Part of a small language model's weights: 8 layers, 5073 steps.
Each number is 128 + 24 x the weight over its row's rms, rounded and kept within 0 to 255. Layers, rows and columns count from 0. Numbers have three digits each. The size before them is the row's rms in percent of the matrix's.

# layer 3 MLP up, 960x192, rms 0.1, rows 895-928, columns 96-191
090:138115164146138148098120123132143100083132146132154135106110118141132160098112120110121121099094113152121144084128145140155113117131133106175149143133154161155164133151140129121147154135175118171117123167148106127107105133142144112169125145068172198126062149131149112143131124109126147115
100:115163112137118138152093146098106144111142137146121154174129132138147105112122147113129127132142125085137143158157104156138149121172103130136143143130122132148132169104137101109129106118131131121136133109175118144117117130093141144142130103088124133127091118150155147137105149156116151117
112:130129137166140122175102137119084119124144174113133130147142130118107073142094128180099128142084124129125106118173162151108126148120100139118108091152140141117120147109065155139160113090115127106152137168135100123130141108144090114091099137139164169147135102138148143095135152145161131102
103:150117139116105146109135124126106165067106124117120147165118141105084131101109165102130132117138121124164121090165125157077116137106148156126117124083124123131120134105113094134167097127146166168105123103126077143166085121176157130134107165166107154132161144128108124079098097153101145135
104:144103126144108142134127066113146112141108110095117185113149098149147099167113125124118122104118139122105093104177125157112147120108106143112132148162149126162141139134139150162128144112101102130187164123154063132153124102146114105108113106125172138104119128093157148148127082137142149121
101:103128138077159139190095133140190096121147100090127131118138085155151107147136132127154118158140176165117137122126146160113132096118111109133103142080145142125094127128127128118159094146109123113148149139143128162156076131151096136119105115137153143111167112085113137122127143117086106102
104:133110166116162080141095125112169088129127155114142198144116101123135140135127138097135102180094150077084069130141154179126111120114143127116160138094087159121156126107172146128176128064123097118139112162107140116167106129121175153129106151129105087165111110149115113161155127126113150163
102:114139113126187162124148125134094135095112114115107116103094153125135109111156130124145121170148118152145126165130149168127134110137139159130133160136139133137120155084150064117110134093139121147113136084150118111114062118106122167130132122130116149109136154144106119123108123147056129134
101:116127125082159136149119110139126138116112118185153127125147112136131166145126113110104118106128128134135104155123112124120159097142076124090135172122101133124127145125141140115170118059109166135210144109094164148090150158110085112133132070107147141161136128123104149089089141163156134114
101:121132170099115079141099127112137139123098149116122132136128124079126158139110144116147107152103116110154150133142091132146137092144112166149112158107125107135100086132162087124134132095135128098137099166096114126145163143089064131126123121123118166117087130133061116146088111095061156090
099:127130143105113157106083102105144127107145098184142089113096126119138129153118134162092136121137193134111139120102123125111108146174116124142127128075150129174091145133121110161132112103117098120160098125151131149145119166163118090131105095121137159075152145145162111136162140136106140104
100:140122146126112115158088164149143113102107103195177125116126179098149105113125111127142114156145115095125105136128150131107158068103150154111188156128141157155114145083119119138174140128109148146113140109145115143141092109123134096093115104171130106120114135117122116130164156146127105127
101:118138138084154114163159103101162164129125134105148159168140103119102099182111100142138128164140158135135133131173122173182136113112112123166155153123071117156120154127130167132126118142100111156113112107121134055126154121114120140118101124128146104116097109166125133119120124132081131105
101:138177163095151141136115126089154123137146158103128119087125117076159111144090153154068123110184143136141143139112145113181092104114140120123117132116151139107141106128149137120134143101134132113092173119122098108096123143112097134130118164138102159104129123160101164104181098128114170166
098:142112113154076096138120168121122154147128140094133132139105138078121133155085147107147100146118158079166146117166094162152120149091093168119117145140140105139149141138135170110141121079123140159120149099088172112157094073136130131100139105117118118138154152136136142163144131133128137132
097:086119101181135153109125158099145120161118047138141151107163086105123156100075146152109147112152115104176140136117081144127134123148117153085145150122149136122095156109104139138110116162129123131132131121100179100142162124165099090119097124123170120126145059108144167141095144146151159149
098:082082164146087100106074136155140107147171171132138179106118083113129160113100130141107135131156107137105122112134157111135166106141154117140153130144101123120124128090103121143144138137142110173172133109157123131141111121137110127174153132150121125110125160117102155141097117115056131147
107:150134094159145117117138147120117135124092103138117173186125134132158139132196155118117163128131145105132112135118075154091151156115109170119099150132107123150131137132111144133122191126162108156143099159098138140117127150104137131156154116119104144099122146152150124101131119171077147188
102:106155156121101119071076147079155048086125110134115083133112109134130085119096111121123174121135147135167133104146115124146130154150148131134169158133143157163120097154121167110109158066128089134127129121146142139145157148133156150103132121125165098120108160104121147116111120128111070109
108:150151125123117122150112126122155179105122132116131101136119160080133137149146100150103170144186113113113122146161143188155160130134125082167130106107129152148094107155150118121147138096105140088122137128125142167162128156139146153143145097107159111078165090148116103126180158136130146127
098:112142149127151093101105150104112171082125155152124119126110161120130145049119155150121121104144094154150135164110142099106122158130101144134142111148113117099160118119123147153151091103141093148163150119103116118186101125141098156081147097138137115152121125155125111106104092166099175147
098:115098183117104094131146169142086138125142102133132147101131132121145118087120155098095140085114107111125105076162179182109124082119119137116145097130139109130137105095142151135161098103093127135079130124109067174118089098113136107140119095130059150084127139114120117127099104147087145161
097:148136111120178162109159139146111116153130155128092122100105155115143152121131125093104119087136154148149124179109115114151125118089139139084142114150109132155108118120148160165131172100153097122136106160169138132101148154135127126125113106124139181165166123103140140072107153147091145093
095:136099148138105132104119163181129140113141123095078106135074152155146152086147146138139117117129125115163147125100101130119109125109149155095124135125087115143113159088121061108144103153082158113122115142142098139152115104152107186121104108154086147114145120152134153085169142138082143144
089:138121096109148131129121128095126117103139123151125136132117098141187143158161132107130123147110135103141130134197120154117116158132141088104142147122107147136144110146165106073101097134150092129141150149140117135092113141126109104114117081095179074136096140143099103126147149104147135146
091:136154118118095057100127107144151124141134118109155129120120159148112140098156123160102135143150119128124112124101119122130135081106093118127110143144132124126131169117119148104128214118125104147157148109085114104114211164152123159100121137126116104132110148098107158109124122141095140139
112:146131135138109137129144153100091147103131146149136134122136120131121102102155117095099148131147176109085099156099070130159103136101144138126127143116089120128138125183156125081158136103140124172159131127149146123145152132144191116106113117133162138176142092106144134108128101167127115130
098:117116126116131099156159127089115150152141116132163146127113130108102128118097139126127092145106138174129166125133087153152115122119116106122126128080105139105107129167120132145150157120135105172155133109118153102123144153165145129114158080113188148111109084117071153142150096168118075136
099:124162145112098132120116161105166154164149083113128155090115094101165130177158105143131120094120136121140066138121137152146114086124138137092182085093110155096108102113108112100111160092117110129109142137103144155121131160083127175145115138104107123117148120170121138115117147140145141150
106:155118143134122139102079138151112158155091081138142166133119162140101150147136115102132147153113135121105173128111124110116206113109126151117133181108132178138153112084078133098147113130139144106162106146149183131109115163103143170109137150095104104096109136105114131181154126114122137110
101:131109137152096137122100107140130130124093060132108149166094061119140123118126145151118095165159140125079136088119119149163139080118109150128147156121161127128158123132107113140129107133145083161121119151120152141124117141101134096083132134142098114167143131124129082139097125148081111090
105:096107166129116182106126107125174088148116098066176119127132131089148117159119113123139149120123060121123156154102139126145161152091123145159093131143142135122109163099123146097159174112117090110158134139129089087169117119110133147114137116163144139132125127114138158121150079163094123095
102:166155161167113124098123136135167135184084166120156102153117154111105140096154133136127122143110147110117125096154149118090125130146191107133151116092090145134122128095172127127156131106081152107133118114123158146158144055170134120128134093152139130101158126133088134148167119163130170093
112:179174140108122157144113096186118128135128061099167130130114110147067128131143117123150181090135115153099069083163121115143113144136086120136114128090119153113125114084156175125150075116118155152150117143092109132134141149157103157122114145115114190158135143120172140090153138101094160121
# layer 3 MLP down (transposed), 960x192, rms 0.101, rows 895-928, columns 96-191
092:150162098117098111131138159117118131155100133149102102083131175113134122108105106120131099146123133126187158114096182109127135134131120190126117163134127142154175148101161130160115107172145127120127099110116093140123116076142155152127157138119114126113128143097163082180186141153141163129
102:139138156129163135140110200124096116112131130128114078150133175119128098129075094130155149112113098113144149115103169144116137131152124100168113138161097145141118142162131088113127147110100095129166096144150144157141166156153153152124137116113152164137112129132141125123134131127092138103
113:166121112111179122145157147132100120131171161148127083149122165131135164089155131124148142131076115126140100137127137167115182091126122096130107122109101092154153128143167143138129140133114148146081108137111116126139149162155140153080106131099096089165110129138134123143089148091132123098
104:144130141134106157124146112115099181090123101174172112121176118084055152118158160111108153135130154093137134099131122152135103135121153170129142150109110129099123153134151179119150060146148139143141113105124115129171127168159171146106127155129128120139170167153075116142144080150125128136
101:082123173144113126146102165164096129103109135109127139131149115114108143106108148141138090109104099165130102129158123093119099128082132114153175172118098149142160147109123147159095114157119123137135165121128100121163139112189110150138142142108140161169153096126118114147135097104182082133
103:128151132114132107190104144126116150129095129107137114086156134159165089141135103091113152138133163122138139152136168125143139142167106144152134113114114088062086147129135134144128138156138118092152144094118109102122090120106144150096097114132123151066120076153135144150134123127056136082
103:127149168153105141129121163099150122142131175133137167127116147125156112119116122101121097121121134085098172144139103141118104127141113134109115116112161187120140136104119127121133135085120128136153133127115132168149137116102124184113088155102168119115087158196127105185163147154101151120
089:095087092134113122121126152155104116112134180127105086117133131125132093127098152097103117060156127131091109139153148128085194111089161121116117172118116120072132127164121121140088124146129122117160171140138189147118167121184146154136112088093131117124128150137147154130129142150211128143
097:140129147134083081113144139133128137147108146159122150110150136124099114100120145110117109117135135137118131074153116127132126139131112107118130179102128160124115101154151130158136119163137109113173134078108183106140127073131157106168136120135100165116139143172143109123147085142148097128
103:148187093109118135136126137132132131115115078101129129145158124180146177124100130128124191104126123118112115136140133122103137119111101116081115157134110143172147081104143140161142128117108132109154129140118116121156146141117141147139080127093118069145114139101093174160106136062091135134
097:104099129162103126108152127113140178126160114154131109155140168093137115158104089148139158133132157147101095149141091163136107152172133153120129118141126143194117162146187112154157112104104121129168174138139092132118134173140075106152129112115182146135115096163159135128112123171102126127
099:134149154119108154141107140140183124116113164147137125117089148133112122150138169111121107173129132144118131115105172138168145129108178134086149186133114101140131119075140150121115155111122154104117156127146125127102101145112146117149109134174118123146173135115151121151170180123161093143
107:182101134073094088091124114147133132162100093131117128119113121149112153073116139166146113154159146109203145134150125132133124132145155074101117125146145103138115149102140138129096142135102130151128129101157144089129122104063090145175156124119086125127149131118133134113150152127084149128
103:124076152132117127135124145147127132156128136118115097090130182126163098130163125153090136125114116125145149143139120129128144127146152142133121141104134150078125133128144112145126124121138162126108141112145117095125047158148136116165116116135110178149108128144110146140139092111111168098
097:106141119117104072112155138128154163094120118132119134141145175141138157176099145156155087130157126121137156138136075131145100153090132131108088147152160135148152116120151111159082174147111099150128140117098141153133096121142152154121145138138125120122134152149117127141120146142147100110
099:158153135139100137105127101149117088128146119112100175073128108138095134135117146153130131137165129149115103150117108152142107109145117092167138083153167151114170127114114126116081117098096178101151096071083143137147148157099126144118138147111151134086137062166099105115134133124172089141
102:141114129105096090144150164131134120147141116165149121106167134124113105147141103133097145106118165167154133136175144115141147142126102120107159123184092142130134139150163103164103095137178134143121085163143108130083098131107100106119140110121143113089167159145146155101108076119118106154
102:105107115148105124081127146111112136089158110105099119093121084146157192121170129115140139110154102129109140139148135133168082150148081149129120145110122125097148134138142111108126105078176128116156138095147146125137158108100102156129117143124164119114149130139097153137150124171107133169
093:124111147130181108137151141119106116129129141096122114094175134156175133105114133164150105191126121157081094134113135127162127123126149115160123186098148139148132101148148095140097152120136108125107165113182056133100099113142135129128155174135143144136144160130129140103127132109148109149
106:122126133166174137156124126162087116156124097158098118087096114126122099119183143134137115163184171098120159151085135107115138128136093145169074191146117129123142110109154105113118107168149104109124133110128152147115088113136131138104109158112100137113151121138146083120123155146131168100
095:124097091124131156126112136159163120162145143125117133121144094139107107165160138140122108198115119136129096142130095138153154044104153128101145138143126143159156097138118121080087084117135176153118121113165122091096158123148151118178138104111132156121089151101108093065116154090126100139
095:146167091137128150104127124122161100146162156141155116157154093124155165139142138142127122099135159128148161119126111098100138167124169128109157091153103114173116128119160136093149140157110178116112108104126089113107122152106111120130159115096173120160173141158147162160130141138156158103
098:085103150139114154136111158102135143154168152113126091097104136144181095141117121153120110125156096124121110142112141127150158184138075113166108139170145124107164094117193161129099140088104105068157142145154135126104109162153153087118133115106130146123156175153126091109151125130128123156
106:163116157152106106104130119169114159130129136124104133091121125108139130102129156158168126142149120144154164061113060090179089142114134137111131142110121145162149119172155110142108107159163090181144093145119112126162123095127102149122112116130092118096130133147136150097131130138140162139
093:125116121140158129128112094107137088136146142127162168140119165109151153116122128136129116158175100130135107152118152150085127123158151104121158140131136118114136114117102122112175165174040127111110156127125130093168156114094105092086154109105131125093136108140166127170131119104139129127
092:105140149149136097124062145122113117109126116154164142133140111126136136121107173132115112175118120096109121169125102142107134134135104152112163121138147149129091101179112103115136134097133107147086109119143137140142183173086125148113151127111119197161106137103096125128119097148082160120
106:117113147119121126118142176137113167090143128130106142120151117092122121152097127140088119144136115124117096116107173146119157060118135129115100092128115153121148128146188136134154168121108122126100141143131125081109126093092098165114091117164118117144120137130076135085143096168165129103
101:130117163142153131134160146123124134150089150138129036103143145157124181100158119117124122145113097159098171165125108129182115126151127140135099103107137173139142122121155105155126128161166129148143137131080122114142149133138067091124162132142132130102094132097124140124138138101096137156
102:139154189139115132144118118118092117106125123138124118127104116129195171138164128121134112142118115150130092115178162107088115132096149121102119091093114167140170128091137073130139140152132119170095101164136123099133126119094121150113132140140126112107151174146107155144082133134152163129
106:148121119144151111138130161174091090163103116141112107104106071130094139098120129097135120118134161106130134131083123172132116104121109115141105152115101154115133117097170133120146137113098137158134127110135151112153107095139109119115116144154158105160149123102129110121142140105097130100
097:120155100128145105120140149146089133122120106159169144145105129183095125085114101135139146111127120119093134132129127157117125111173099157126144078137141117117152118107150107121131144131136133209097125135157121122141111140115150115124115122118138125121113126099103114163115132097106132122
100:127105121136117133114142073153134144150164129120113153115111157137115118145144105172148162148097111123114117126159143143149104107099114155157118165083111135167112136156128135148124090149146089169132124151106136155109143119138111132091126088171113172121138133150118147131103127155185121162
100:115165110122148140162084065090170127175132113094130147172096094101107100125134130167094089143145127100110128108127195129113137108145136139124164108112148129126128147126115118099117065110186127131099093132143182120126099156113145110097124128146151139119136152128154125127139124150102149139
102:113148120116173103170118114132160101201155178185159139142142137147170141122126141134145131151134113125108148143173113104143146117085128128134107125111131130114149137105118132122140160131130131126123160126121084136131160189106143155106132128081134151141106126123120143117089097105131110168